Weights of a small transformer language model.
Size: 10 layers, MLP 128 SwiGLU, vocabulary 2048, 0.673M parameters.
Architecture: RMSNorm before each block, rotary positions, no biases in attention or MLP, untied embeddings.
Training: a variant of Adam for these matrices, 103M tokens, 7084 steps.
Each number is 128 + 32 x the weight over its row's rms, rounded and kept within 0 to 255. Layers, rows and columns count from 0. Numbers have three digits each. The size before them is the row's rms in percent of the matrix's.

# gate: layer 7 MLP gate, 128x64, rms 0.234, rows 52-118, columns 0-63
# up: layer 7 MLP up, 128x64, rms 0.229, rows 52-118, columns 0-63
# down: layer 7 MLP down (transposed), 128x64, rms 0.324, rows 52-117, columns 0-63
gate52 102:162125170102116108160066097102147137112098077118181121152148104145146092109136122102119117094020120135079173123183171128169085154196112099119161097101082102124122169131111134144099165127148115
up52 103:074120131170123122125100118140141140127116095182103175141114128148140175098095111130133045062122150124144108146093108044142182208130162152156121115158113117171130137175101144182106125144108075
down52 098:132159134141097161114133131103134157053124094080118138092122133106098102118146080073156186100181162167167066128154160123127144119118142149115175088138167093111173159053140150078149112138159182
gate53 104:139204133090140214152083165113138157072149138139107136142143152146097080132151070109176148071136162140117116080074147092110096134143140132156125113081113100143107132223116116141113108112105123
up53 097:110163176118167126090114158103113155110058147147136144171107110133109133120126081160100131109101143096124067156127151142065122081174154160172142052107052117134084114121084101140068125128086106
down53 100:115119064085104105141148124156126089089119114097157143104133174107097157165128205173114106134085156087152112114077116133124166020150197123142131137113126128099118143107178118107112189129145105
gate54 096:107168167144116149090016112096209140091129140171115149150104150139105142133162101149146161149128134174159202179097168094103124090122129173125079131114167148127116168103116153115122128117151093
up54 093:128089116145079102107074080088174138087107144144091106138089172118101149116141167123159111104052096126069196163117180108151101121150217159115138111093103107138120166091122128112143122134130171
down54 093:126140131221079142178162105110138120152145106104122192142162143104121139091084117159162174185143154110117194116176148123079122086104127075110117093101172158130152149162109126121134162149061130
gate55 116:134106134166121172108088111060182123090068133123126085107120095180109175144129064063125196118129150198107110110091069124108128125165131117164143134145155143120138144157168128143141119061133105
up55 111:119133133088114070147045097146136082188160141112120109172185098141095105193111172128173056151153079111135115124143102119161179162159106159151129108153175143138164131155121145152119082136158132
down55 109:162087180133077157205151126098190095046122178149118112126162137175101129160147076117103141098157097151079143083098131126168118130107113109169159112159117137155111143177141099106158097086105124
gate56 096:058171149167136150153157098162199125130115137107067138132097113173072138126124141085178125099123123162158125176139178176091112055120116075120149124117117149097189176114134090121113154101125151
up56 104:124089127155122104133140155097130202125132141151130137169079087133101082163098121131057129088118133121097108165149104185154127112122140126088164113120164111111176231066191125126101168134131155
down56 101:139111096176151146107123137152135064121130061130075176126168113178173151136114103162141126135053100164135186103118134090122107066118074111143160173099109076135088134092135089164127162112154100
gate57 098:107157182119128163122128128130175130121114106151134110133192159108130116095046080136102112127151155176144169157106072145110063152133107165177130065141112100140096113169135182061149136092152170
up57 096:154167082148058147176132165153110118133120149149124125109133122129132131131184136160172138173047119131126126087154104122160107129128145196142112125155119117136084073144223073105099087103083101
down57 095:124085168123120089170175091126106085136079106123123135169100108095164199098077107075136140113157138111142132144084142127168117134181105175157096102195093191148103181103158150128084149123123100
gate58 093:139120151146110057185044160148193197172179134137152128123177151115120124141109110144091139113167160131141134133136185131180154106149125163148114148117075166169162169159111130169164130110158142
up58 093:148127068103150155162127107167116092165140108121138165180164086081151096114176148166121137092160186087120106130120126134136136167106155129137149196121107119125132189156148192148096169175048126
down58 096:125098150122110162128217102088102118195091100114078091140122158150126088150125240203129106127120095115119177157116111140123114110091135133080105143155179133105145116134119129138098134156099091
gate59 109:152090115154165138162099128203160156159142075121090099095112146121101122099104108041140151095129179152175087118118171093112100107068124159123106108084117139109157118195076137155097108153154138
up59 101:131088164089133075053102137133067125090121146097136175149130146125126150130150136088110120144130125089088070146096125105126184105104098099137136154135082151130147080152077151142156168063121040
down59 108:152161068125121153163171097080126148176130151107221097127113113116101087110122151153101116103127103140132139121145120146103078154145083092019137093144091145071146117157118091110113125166170138
gate60 091:111144129113104119100156176143083075101056083129076142158153088148113162141159146151180165112152146156206141174100127207126151123172100125106056147115179116125150151117149149114089134135122133
up60 090:112163104107146139183071162153185141107146140128098125132185067161173107144107114115080144137126119107105157083073112147094169131146062061104144194106108160153119140114074142102158110168113111
down60 093:126136158158119158167147145108142187176073061113140133110066179146137101133120144114152120116161166123170064105121146157124094142117213119183161150126095094127139159093103076157095164146169115
gate61 094:170189175097147146088146126063134150161109182140131151138170079172131119159120108106107074122133131074128145134151119127096116116166088109086080181133166100114171140130173195053127111127116146
up61 094:133116168189100115124101117133158137170148180120156191133104173104148133123171095127085116213104142105137175108169187117113108160084126130140194123149120135127117103127099212128160076092131133
down61 092:120114096142141130121128116164152126080171064107130080134147128114088151188141148168131119090077125062160148145170163151114078156108081055057077137141085150136130131177151095129150160137097108
gate62 095:090162167123129095146099143089103088120079066150071137136154131152139133166176153127181140085149140161156176162097125160126139100133138212163056094115158102103158176110146116086145124172134150
up62 094:095175135131116126179133062163128118099119118077110134071154144163123187055153114131118143102098112129134119063173167118198130115136146128144156112169130066113136079098123114111120187132062117
down62 093:195120140127148156145170127104200133148094130171157078172128163112112127127125101149198075119173168167122187120084137121123190127086091151129108157120125082145111158171105098198113141113120108
gate63 101:125073161135166093176108088129099113140110189095119113112180094105113152170162083114146141122172077168076124100095141120089142185144120131182161143136102177176166168149105141184150114088106102
up63 105:075132119150100166088146096047116088131120122052147120131054148108135102155197147160105127124108130153153142090121096148152151126119197084142149125120117077078091112100129135144132117119113207
down63 109:122075088122152147127148083151098122133121084129098145153077162147118128190082166203113123157163138108101108178129091118155114185119107107116152133124163116162198172170109101130146113104204176
gate64 088:113110130081130158117148137117120150195126103109116061172102093128080098078112115098157133127148096129220151126136186129112180103173049136144151148135140130202180118145127124136178121145135140
up64 089:183139071105115119195096168093121116138142087147081135162147096114210111177091091161110121125115170155161191131159161129131090109152122183134117125150106080173097148144171114165094137151165136
down64 091:073162140109153168169137131165132146120182088141102111077138107106126144106184072114125156112102090162112076076097114192118165177106141151139120193156071179100157155146130137146086080125127125
gate65 109:160182185159118132109158090113187173121102150091115053138145097168162172153160148096168147100187127158116120093123116158130142126090093093179118180134121130091115115134107116172122051116112090
up65 106:152061185129094099176129143162102128161145153123135067145119164124125103126161156122125097062103131135103172105141111185168065223075097144136129115101148155121133115132158163108171134162125167
down65 114:120109125134157178159155122120124096108125170132118161128135119153118126138164000082182122135156175160107109125113126092108158087122122147225123175139086143157145108134114101141105080171105116
gate66 101:124134139119167147132136106079101101135103132082098086168115076092156133094174101106147169089134079156142139093075114078118124166131144102145179101071108146116191100152048083176153128107159112
up66 090:151052169075136093111147094088163104110131126170122138136171166144155058142149110122143147113123134084116201146151114110129089150100120052124164120163063097151181159079141129152106115136095149
down66 095:107135160202072120167176143131140124184111096124083160141076139094118143155133190156164132171166167145056143129123086111125088110107136171078115094109090196119151105157097131124094137102147122
gate67 099:191137146122100131120141161101108093136122093090108146102177075080123137139183116058066138166111148204122100122106137179181064143066140152114144163063128129094146111149130144122129124139149144
up67 101:188115146165159086169147118207123147122132082148131132098163082119136144091091080161117137134137157129144201132140063083121111204128127119145083114103107139072105138093165165127157123163094094
down67 104:155071116102131083092117171127149095141094145149112158148158066154134131168077188166099129135085130132090136174180171143125127095167139137087184114086152125157131050166147153128108153093177139
gate68 101:174143130156120164145124102147151149108110108130115089134139069124103175171109113039120125086099138068127120124113161088146125113129119167177142087100157161085181175126163108179073052122150139
up68 112:020137114177115162057151093075156136129137174129127128121161130142119107125116117151097101120115122105157130207174108130108129199096199097151115121158126097090130159159121116106136111180121145
down68 106:145145138155084110102152121161121201121145112160093137141094141103079138137142096098150152068114104116128155053084130147135091080154074126114211115084118118127189140082189110137077136106120114
gate69 120:117154166126150148135136131141178168108126156156135070177096132146163200148119076111110164117146124141108138122124122114079119147114142120173157183119103128149112191158183148100186015130130120
up69 099:110132100171117131121028144119116081123171150135118123122166144159134176151139140170089124099119067152102058156140089153159063157134117134156141101137114121086087096118181098178128098121091178
down69 097:137104201102117171110140151089120117131066154149095170163101136098098124118119163117092131114121125072202118111072088168135142088149105179144117144121127183146065124111077100175141144130080082
gate70 098:182162124112097152095150125194149123081113154085077128071086118127103152139102105141107125090128069168204185155105154114146076138162112153168131177107161174141123117066102127131122136156099109
up70 098:107133135124177088118150124106105107119121107106100124144113042133153210175098119119149190111106113121149131120117125149146187094195120194119116065146131096119188155102147114189134127158158166
down70 094:146089139127167123095117115141105109178105122160114161126170105168140102164082129144130111159192098133113135190102126150106129143107122124171169128113074096141131051061091130104121086033112171
gate71 108:167128143094133152197111116117101114124132146113057163116190154135121124123105075149184149106133114111089207151122112101196103175118138145173099071063130106137115179129077141153110134118154146
up71 114:110154181184155152102095120203121095091106107083128112115070143116113120138098135148150157143175133154083100123135157133117121094089131151139099104173166143066184124142128095133193104075199151
down71 114:120119087126106164165099084158163191117181164105121129106090129129087174095154101143171159167198075146075112147108144100115117084095067140129117095118119155169197133144134110065144117124147120
gate72 094:102146124119081111130110122107127202117104116085121116097211080098145188118120147054090155123119163103097108107131118096162106111160091145179172137078201108159159134136117112149124148115114067
up72 101:155134183116109159142090124067111144104151162180138130149146079115067179113164101131163191070112130121148111146168123104200148123097141152131147094155187093140158108161163088113163147084151164
down72 102:133097129135116176144101179108155184143142095118098083099151109081116132137097048147075128152121171116036115055124130105116094134129152090113100122188144135103101151114140088165145116126106070
gate73 101:164103172131108125149098125116121182136113092122147093144181037160132097088162085104100121089166143157112161130094085137142053144142078152174134076089136173142122078128145077162121109130110150
up73 109:103109148108133079145096088117101075067147119100158121136130119174027093121133158123155110168034106143135118150127139128096104076131098126132073122124123125158111142225097135138132148146114115
down73 105:121195154092161101107159130119120090104063105125136114093059094152146118176102192125145102182160159141179102150111150112102163112129131137088132140104166183124118157099099115070134066150097084
gate74 086:130101195128138159128155093138104079234144100096135114114126085157154160108140098171080090134061155139123161116156106187126138127122096144150136128100170140113134099206117139124107151069100109
up74 097:163119105161109111140189166194091118104168129173164128169137158096150086117123165101191103099088096138132155142109125164137135161076141147111156106131096092079131093169198144144093197158121149
down74 094:117190082111137130117096087080145136127116111120113126082127142130119161127136057043169171150124127175145119071128160057123151108184134103190142078154105152143100128109153087108136110164082130
gate75 112:147089121177187121145137151158143145072086137082114096117126086180117104125114071083096132092110113149119097082032101133118126169157072090152129162075117176120136119155130129133143064120133143
up75 111:139146124149110142150104151108099136089166127104172177107138179145105132088185099136148111108102099070093108139119167151148123151084176083144057132130156126184102127151117111209155138070141058
down75 108:059144072138162077137189141093116122127113030149080079180120184095161114108173135140140115092189125143134135154078146126088115110152103127143145152139126145097102127148088121175144107151164124
gate76 096:126170144121143194145072100089144132109143161082103095137163123166134113145138139085096094152124171148181096168115084093138145117173098043183178118131167108110106096183160103133110080132113150
up76 101:146179117123104153141136120123182113117125107168069105114156170174100129120081169079162064061125161119120138108091109139143125140152123075056154149125165089103141092058092076130128133160109101
down76 102:106139171150119087119109144151113154140134083130167113074140181145162172107162164239155125167135079120035123136174140105112111128159148130167100137094107163106131125101089105113150169130161139
gate77 086:123112128136151154143106078125174130150093157158079089136130155173104166149150067156140185054159154140126122096095136167160145070087152135122115116104179131091123117103205162179140073132095140
up77 124:126133104119090196130188144087171180114084138077103122138109147153150126164076115100093102151134124129198194140100113132084118124136147129118128079137156116133149181138144168204076133171128082
down77 115:084183088147085125066114105154118127149081164201140090137173171182147082145105146154130089152135143159141116099089120144106152118121188108124136164046147100146133108140146203117114103121137104
gate78 109:160185172115149122136124158136086139138142109072123073125109145066192146137107107099095093082155180151130149088124111197128124140145113057139068159107180183137152120148104137173125160125107099
up78 091:092133110118104016062075143168140118103142152128114094093117156085102157142104152149164122192130103129098071163146131124122074124151191150140085138124135146088134182169106118094134111156119135
down78 096:104106126153139138157136086123113159146092082140164138093095188153153132062142083153158166137155120150067132084127142131138093110085108116156129117178118120096117092144180241124144155083133087
gate79 094:168126140159075159088099143146102153075171127095131126146108066128108136172150129138064093096147151184138104125088138162142124133112098086126093150114131119129133214144128141149104124177136023
up79 087:144154121086162136124123102135116130138117094133059159141119111107121062144108152115117159092159126118104122116068181082189117159174096124106091074126102085157092135118130100127072110050116049
down79 086:097090080084164122137144132117092130125178114104113146112137139114134118102155247128169108105160092158164157087161102171159131127128074150133147159120103098141149118084093117102166105180164193
gate80 098:088123099103116107117097178184098114157137124076125142123119126160122106148070141140130185109113137154098114125090135181179134113121177116145164158078135143114196168182064126129148180104189180
up80 100:113152141125044172127128158101127135128108109130106165197142099099123111195173125116109186115207119103084117150075147104173126087133133105091119117131176087166195135172149141127114110100137100
down80 097:120122173119140138098120136211147149078082103164149105112123138064134127117146061129123120108132176168110055113138110127042178158085136123166126172158130153112127144188162123135157144173138111
gate81 104:130124116119101155126191177168094119110114119111177132167090139110129113121154109086148113147109147146127204123109098165169108065114153098162106146073146111040156150122185115107163100119203153
up81 108:146150117115119054096150099106130086215049179159125088110102103119106123133145155131165132170086108142171118106140093159147165109145127148112117120101207137169152130122154118133119096213125118
down81 103:082077120100147143079187156115171126110136094134171127167134108107107149071166085146150103156147148114170151191116097173094078149130097109181085132092141088139154062161166160112133109139165160
gate82 098:107123170145062105149144042107115111128220074080093149180119149142131090181108092095168153161154094173095129171120154112120158153162102151096126113131104173098126139113079122142142136114130123
up82 088:083167092146120191114188155095107167181101108147129153181169115077138155174120155126132138056180132090154133074132143136124144148150108149080108101091121083133138135137085160171126146167150071
down82 092:131082076085131102130142082105123137131168126128138102089124152126131183138071061067180121109144132073116117123060090136171151152082113153136132146101102158112115105099098063129104085114088187
gate83 089:069171130173120166100173108081127137131161104117143167089138165181134140138125114097106109149139154115177080148173154165125114069129172135087145151099155126157119178099083145200052099141108118
up83 094:135142112164104156119090154108144109092116085077135120143128132144183094148066096080112146173158139109186150161131139070071133162162160117063107182123063125123124117136158126132152155056162093
down83 094:129160114130139141135209096121119121105121104161116097148164117135139102132144095234126099138118148094107148111115144165110101119187126152115123139129142118080134187061112080171070109208167119
gate84 124:159132178096128107102139097119170132106087091089137061111144091137086109122147092080127137118104229165102123149074130184090135088128108122112132159080137153112178162129189144134075109128108104
up84 107:124099151106076147194131143074150108123105141154170095143104109111135082069123141151122116118113110170103140097154143141176092127165189135124149089142093101203139079140146067142143091051099158
down84 102:158104153175123113138078172129127124161097075107135162146161129144150173132131107070136119140086114134186114193101118133020145152104122141098096174104141090160081114187106153126168166121139117
gate85 102:125158156130118103160142107140134104189140146113167115152095137159109114057098107133168123088130140226075138151154087099098092090085113182160119142116126173165123154151134181127182072088135143
up85 107:147112137123177142159100121103120095186160180142133154141119156122066108135057137123175102138106131106074110171172167155165072147160122102098137041159139098105145120080152136131154179106107170
down85 104:095114106061127120110217114157159103180125132120056160159129137129111144088101200058146100159152097088152053109143130089122145145149149124051121128125130129129116133134135083144130157131134100
gate86 108:148090158115058127202116120138122082124126145079110083131149150078159115161124144105126188097150105169093139143124149164167145079139125147169169139087101151126191139098137145186118145094200163
up86 103:148134095106115159106122130125121170139171127121168129172130177138135139087106132131167107159168185086131172141054131168126105127127088095071110154068132072089142070116207083114105163123148156
down86 110:126133184081095116118178124095091146179118107131112081125092113128093123142124248134138083108113061143167124117172115159149109130140138113149114084152171142127067112118085182086116135140109107
gate87 101:121125161143144190147077141108139171105139253110126120110130146173167176127065107102158145119071120148110146104141085090143169112161106142189140090144126145098126179106092130103115109145121121
up87 095:133108190061120118094182142105148086119125101133136084136116119150116099094147137156126097120103148146121152135061101144136145140113111131144094090168122163074194142073126176198078155183070125
down87 101:141123141149089157058146120156130112127188120067106131164090159108096116128145149149101084165131158150109010110148098135157109139081116132061116132091134113135142167095132054134142145100141152
gate88 098:134159098155136171134079157170171118133168155055095117062093096102129082124124074161161081112158114186161138117121170124092114157110152103177192118105089141120127132129099115080170147106117170
up88 099:110154095114141124155099076084127138128122147080139115137057113157166099090132104180128151144034103129144158171153114096118091128138143188199129113129100162085094105144141088149093149060121108
down88 095:124172112188101146098124144071168181138127072176114161067142177088108099084139093099121139145133122162135161059145112157149151173126131091141116096141104122170154155103138104158185159127069163
gate89 105:168119092085120074083145145144138121167114154156130113124146128093110151154098098144104135121119177183126155123162138220224061151146170126097137100119090104147111144101167137087141102161169155
up89 101:071184119162132106117117113112127122156116099139180109079100107106161142098151084151146104079112110145104147108115139168181146132118117110095129126109137175171009197083104124124166119093092111
down89 106:165102108118125163126162180098135164088152142114113112105140092119129139086089040156148130094142189192109146126115143151109148102065104141157114117188143096071151093123148042133134137151151164
gate90 103:070101055105128114158123124113147105165061126090076088156091139172073083122124150076152142102075084137123163066136169135168123154131137141180164139101109156141146163125135121153166108088148162
up90 103:160114107061176124130063087159129106113112106172134154150091108099120062157076099133229091131091136145103153102126114111106184147136129143151162092141072117180159109128162121127112173133135121
down90 099:103069028142098160186185147134153109124106069170149153117127192096113097074127091108150179158132107138100166091112115154079140132155119129151139104123113119151127125119140078078112120154150173
gate91 093:140131088124156130125091140116153171103113148133082122188112168199119102177136132132131208071145163112117146157101067141105125070159112140168081113134092194082110118159131175130146132153083106
up91 096:149122142146102151126121161140205145104082151115092137165117118194092088117114126084135119194110152182087152098120107105125094077088135161165134172162150118194107100178148106100183102100116166
down91 099:086140146082166145177090137146135126150116129080078127156077109159102151067152179183130181112108082160081101099145150130104136179127153175110120100080153159145119063166142083101155108108097115
gate92 097:100115138131115117100090133121124122125160171124124114163123141119082089146054102145131117104124108176133090104048044153135108137084090190155126089142147124144068102145111179061176111087145132
up92 096:147075119097122135175175112118145057096078058097158169096154166171121158081199134128163150137129143181138127158165168084114099143122130186126079106085116116131109097137122119111125093082136134
down92 096:100064185149127134130094134107119095163094169088137092123153118175151123128154138140154189119139136150116126162086176124132155175157117113163203116182111085145169112127142186178140177154091184
gate93 093:113129093124166084090124080150122221091136154111139108111099076116132139153105085191102189112122157187146100145116093141145147065098127138135142138086051124129097161120108155080137089145150133
up93 095:100099158123174122125107166100171107087144140129146177158082145143183113135028140109109121124069055108148096157086128123151118090123103156155128151103126056154112111152119068142096152088140151
down93 097:174178102135087112143071087157138135159085178125095193163171152140079103121166131226135119130114164098086166101134109134161133171131158092124096122144114148164057139144099167123136149125118131
gate94 090:151134112111128153137138069173128140153100160181163098131195142175163164173104123152091125065120134162147166128158124139147154096160113124108101169097127153198135179080111082104122110112213140
up94 097:120131114153127140150116138159127104112197198166143077104140119128074139094071140103149096162143112120112149080155138129165183133114095129153136126178046196110112115139069107167128090087158166
down94 097:120141131073111148101112118169107109165195103158159112107133103166187129159171077138110094086113100176104140126067152128069113139158127161145139179087159083176094131096092065121092107161134109
gate95 084:134082107147123127120102104124218086147119095134089099140206098137111124109179107164114177128119156132189179160116117144133077087148068132163077119075160191098119149125125170144113131139128147
up95 101:182110166087093062148169129102104108172129084097147140130120123126198148157135150151107068130128119121116106107153125161118234152098131131135156109136157185123119186145107121199161138133093107
down95 107:177104109118154107123173160143127110129059041123152171177132166127112142108082216184133118145112140151094113128154106166107088110156173120079120209120119104122118111132127098096119141113139087
gate96 102:144144155109096090146092145111154189138134137087149057178108176176098161147119117132126170134101155120124132133137116128150110113088213154108086188115128112086116147139143141169161088075200083
up96 112:135143100092155136074183116150064136213064099126130123100138074077080053153131122184122151103111090129157138150141135161128101123151115109137145130117137120163116147126143111059060128131156157
down96 110:093125161101151128123074125137104141085125222178143130134132139112058139139136118071103143164084131080119037132169150227120145115105095137159164114120105118125132137159124140110140123157139163
gate97 090:108148124152086152145161060154133110180082103120054112149173138117102136132094157072125115077187152118125154139139081136125076072171103061119092096107141177156123148141133119135171104161146094
up97 087:157130099195116130122071157133147120105097143096179164134082140063129155137161163150057084137129095106099145148189179135111139133147082129138131128146068166191129164095111115186138136131157086
down97 088:131119143132176155102154139048105089064124082061122143127146146140128131148132198180115097151115160089128082096146136171137140144142132154076162109107123065106084092072104114125092136094110171
gate98 112:174133161088048117081134128098114119174145097098191084141165093149148153112165093079118107151130187186137138184079139121108058140111079120150109152105115141143087123139162148132132107140170098
up98 108:063160163192179145155097145170196115122156123136139105102145103189180077148160141124156060098134117195088143108131165155116132099160071128130113145124136148133175079118116117110132132138091167
down98 107:113113151129131182059169118082086140117154153127134163124152078123122140038137057147122149147136084128138109133125095096131125114180137119096181157130086101153122166164161135215079117121156110
gate99 117:168159132156134134157128105125183153138074163088135094131107066143129108137123066068099163107096162168123135131097078152072114089186144107180164148110163131105154172160152157143180095090109159
up99 132:099116101114089132085186057086141134083030118094179115141088098156158098110110084114118158167124098139144138119065101133103181113142080156144112180122137104091134168091113109143121116100110134
down99 130:128166100143122110109154128099080115108152056135221118121066175166170122124140155103138144093140112087153044162144119166096134134136149127086145131150122062130100105171131092143122190145153116
gate100 103:095182101119138059106132109067141126209077128111058109149126141139125157132114109112098105155130120103134136176139098190160067134123108166160079161113169171149169153113103130159087158105162111
up100 096:140165099115146134059085157099091174127092123125135146103131084101118143191097126161123141158097173099075105135103151150208145085127130163164059203135115117115096122169115118140159138148184134
down100 095:081120123191219140146140153081088107158133121125111078065124129130156105109148134080131119094125182107109130075088124116088142117111132138140166121092071153165096136122169169199153080112124107
gate101 087:121130128140136083157208110120126104198129081167164145113118126154094127115119128133148103132126150142170147150139140186186079151198203153115103118110160167132162134171155196097073133120109149
up101 105:133126154125102117140123003097162140123089130118125121114142145212130143132142132137115109063144098094118121133152175136103123154155192143168098123151108140066139153053097173136109128175130134
down101 099:107096132127118077177110103152144155138111093107146123127181144090135129133142172156191133172066118116086196117088125204174119096048141099097154135172096142126112144125091108134097099165144092
gate102 120:172184148090144148128123146111157136126106099166101062150107110160161137083107087110118111128136196149123143170146075115149074113098102094124150144096182107099119106161193143140164131128123029
up102 105:191118158132142141126161149178122159127114131143110132169098160104196176137136101156150077061186149106112114169097093132103132151068113095088072187131160155122140122180096162157142176124155114
down102 100:114118135116050136139154141093120171148097060117148146148168184122134155132151151088136174153124103107169131075124170218105141159174117145119100164109067133154179145115154144169126190126108142
gate103 099:120172169170163166146173121099085107139064179133144108119144092176127160082162153116101114106117096082134151079161155157130070118163135113163137123056161102126148140153111064134111165188103144
up103 093:149094123095132132064154124115129070139159165156131135083147145156163182162142121203070107114085110092141110143102117117094178065139146147105090072143121139113055065120155118088135147098141113
down103 089:167144121155052089090110075102135090146147100164096166127093151096119144129038160094133071146118136120106134146155078108154093160147140086136167096158145172151136113148196091119129141183105124
gate104 093:123159063196125152115112096129148162138124068104112045135086081116100120130091142115104139135116171106170180153122139182201096155110146142124135188091143122157083115168161145117078143116133141
up104 100:109136132108082175176131068107133111064151115100086153117139156143075169131146109145113082119085095131095126114082112060103131150155147169119166082105150097112112077185132184169150104150104077
down104 097:126197117139106165067129113134111099221089143156130123163103112143129174128098132159139094103092165148190108165136172142103151135147115137063146087117152130126150121099159130082101178097174190
gate105 099:136090102139076134114108160160155197154167148173132104156163129132178069164189161096079112099115096157118124133128132145079109146039113116163168141084119115138153173131134127107137060168128131
up105 091:150141155124169118137192089192078081137105146099111108114137106124106135106132140121049132114143117123156064066114078151101135120115102072180100158116205187081130114123159134103135143101106143
down105 092:083104135114146144117071126102130164118176210135146156127149128182149157191127137169128132117190194138143162165093100100081146101127129134090109109099106100099103190072125168156143091156161144
gate106 112:168115197134079146103177078172113134154138166149124153169178079115119168150143139138092152107125109153169165179104076091147150119149126093154106138064141178122149136166132127174061089096143108
up106 106:115080099160147130161119154121133117178168057122172119141088103124193102128150145109145183094114115140120135119186052103154084127168169104119146143091146116140159176165102102121125133081126211
down106 106:120122204100102148099191100183129117087134149098108167111113151150075088103117111172128132121131137086114199131166095184080153167128120175130129121159132143108093160148124174121120112150052077
gate107 101:141127186104051100213142152111099115121107097122117158086139053183139110103127106078143105078100104174141095079151149170132158137118112129155164081110145155142142133123124154090182164106155117
up107 107:078148128172076134129150119135083156116154121202105108123164121155116097152111172131083182090102140129134108172183182162118127073097177141140109151093107090056156163131149182116140144161150094
down107 109:102110179095172102125171171117173164108118156069155098134134158117147198086144019113134125120145121124155124140095156121133176142101166152142054172148127135154152119068153128155126102141119141
gate108 099:121166106097074091152090074118079178115152100108076092110131151128152107109101103124100134126149119152110223100092132138165093185106081137211131147112127172123114096138138121193143123101131111
up108 103:116110113144122195106121188170178134145046162117097113105108168115113131116090085174131141098101148097111145197105102124110060092101120155105136153120141123145165115117116154106161153159113220
down108 103:143125121149073111154079109131133140075137159126127147083121141089118119111155107141103136099107201121107135181093136114151120168108089133144101083010148173119128088123071107146096083149185121
gate109 094:144197120163136104099090126128112139202078192103157102146107124148114105150118100084087160127088143106101166225126149149123119118116119105129110168090128123140197168203134158134158147132124121
up109 102:129139137071034129179108149155165115097134092087092105146182147138134148105092133105112129090101084216139129138083168113103106151169141120147138129104146137094122117067087126102104136138158058
down109 106:127105178156094092115093134084105134137150236063087108162149109107109130111144120174068165088130099145146130140114150141153137148113152133073144137117140202136128187141123188135112128130177093
gate110 098:156103101084101103145083101106190126138172192141131154122174087130128179216061146088163144136132125176146155186145101087132164108166201138137122150109131143116153131138134125141126096098113162
up110 100:179143126158220186107103144153120120096086150153065159100145087118132188130137099145097116123130155082142107132071118117124096130131142118102091201093167077108146135177140111104134138165150184
down110 097:137153123156171120050130073121117149091107147120135105073103168135194137127090072165112159103150121129164091159078061103087145146094122127154150135109146177127177129167098154163083088161105101
gate111 105:117174168073109096182106098141169146145148151087101119147164138200166155100138137138166149078171174182086198116099109112149133165175157145139127136091079136142126133165135139154170124156089085
up111 096:121179147124177138159168122153123068123131111109156123114091181156162129082127128136137092087122187099103159147078153121119070138197078107150112131102052060125117124112123113089126174138130184
down111 103:103161075129127122124162142076132130158140106128149126091080141090087181137128206210112093115126073110186142142116112139105122097151049096089081116123143177125110117101138161097095120121081119
gate112 086:186128166141124155098163139132166079121141111068093140155140168129104095101209131122110049148158133191140086172196112169111106164094150153143113111123108138086084140175130165145130120116153109
up112 102:105155146185106092056171079127091144117112124082182115170095113119186091135137119140113141173076126111157148170146088144092147118094175100141128128136154154089090120160159165146187135105063097
down112 101:135061181099128152165074175160094120177136154138125130157149152156113163107151164165143175143146119151109133061103164164125150155134103132175080091076112145180157137121090072142113134139201111
gate113 103:103131127145122176123125149148080136088099104163157069162115117198152151156107111078164114088049144077171121151129171103151081118163082136156094099089134156075136097141151092151139100122182113
up113 103:175168169170065120151158145152126099113084118120164099159105074126146178142163136150071143100155157158139098134076093111141110154123141169136111158117215138080156121147137157103064100123089090
down113 103:133122102136165125119168097125164143154155120110089086141114182099132084118128107145149101167114145109205214144184130121099087121151126133188136117168105109148149103096196107055139138155134069
gate114 094:103170135149110134151083080154163091100090077132114062127091142162128082126108125126095212154173115200201119145182135136146138123117127141122133113113201104117121135124125131137172092177169129
up114 094:207121103160143175140098106066164135143110121113065102137110088115103098186161107152115051129126110108181129146178160137123132077106086095168095158093120142138140103160187135145116113121160173
down114 092:099097072081152139147191099148121156140175120090166158129182195151133183139081114168125142096136147111132069136118128158138102115106082120061185131128149142120129174151109115091101085080164102
gate115 107:151122111149136174082092147139132120153094151144062154129162167191100072146074103098112146119135092074120152114078106136143147153079165093140136170095171169116131162171142108102118067146196141
up115 102:102124131115152152110154079082194090099065175096128165128144160175115171112126084158141160167141148126112161113106062104037178130084114149113122087134160118147086091127137161142117112157112098
down115 101:082122074143114141087132077144117158143151162115088068128139168134174063135134162076092097137078108125132079081143085095139144126130101159156119116148138089131207138076187115157112091156119100
gate116 087:114223153103108133170059100126134150114164193113121101133123147166146110073147064136226128094117164116115163136085128105123122080113139110121122106126113090089117168149150087121160134145153102
up116 110:143167135130167152138104153179116135156149157097156125138053157187187122135188091119180125090101088097172129113114210118144166089083094149121129135125129110140106124164124161126191122128099185
down116 108:143095059097128169132124181175100062137150065116151138097127150135116136170127162245104080134131104097093129107138135107141138142109085117132182154100143143100118089129147075100130162146153121
gate117 096:127106166077113088112143066158106181119186123133067117133132140127154148199096116083167119106133079127130091158096116138100118083098144051152114163114130190070123144161112118121123187142107108
up117 101:088123116113130175125158083125096101098092132083215109133150123098221146123093157131165123131143197122132150116102136133091082149126179140089137140085157115123130107066068117119175159158153126
down117 096:128108140131100045130119151159117104193150149143115194155149158161179099129120152109142122154134135131113162130142156180125106143077095133132129170182111159164097098175219140055113159150146140
gate118 110:117148180090127160117122116130147135123085132143122094177118155145061185077119106129105152074084164099193141169117111123086113091106110097159055164110149180101099165167132121098157119129188156
up118 096:145081114165221137126094109152119162119124117132118103101134116112083094072116106121135117109157127079131142111191109121161066139125155063147177139153093192148100097077077146151133124077083127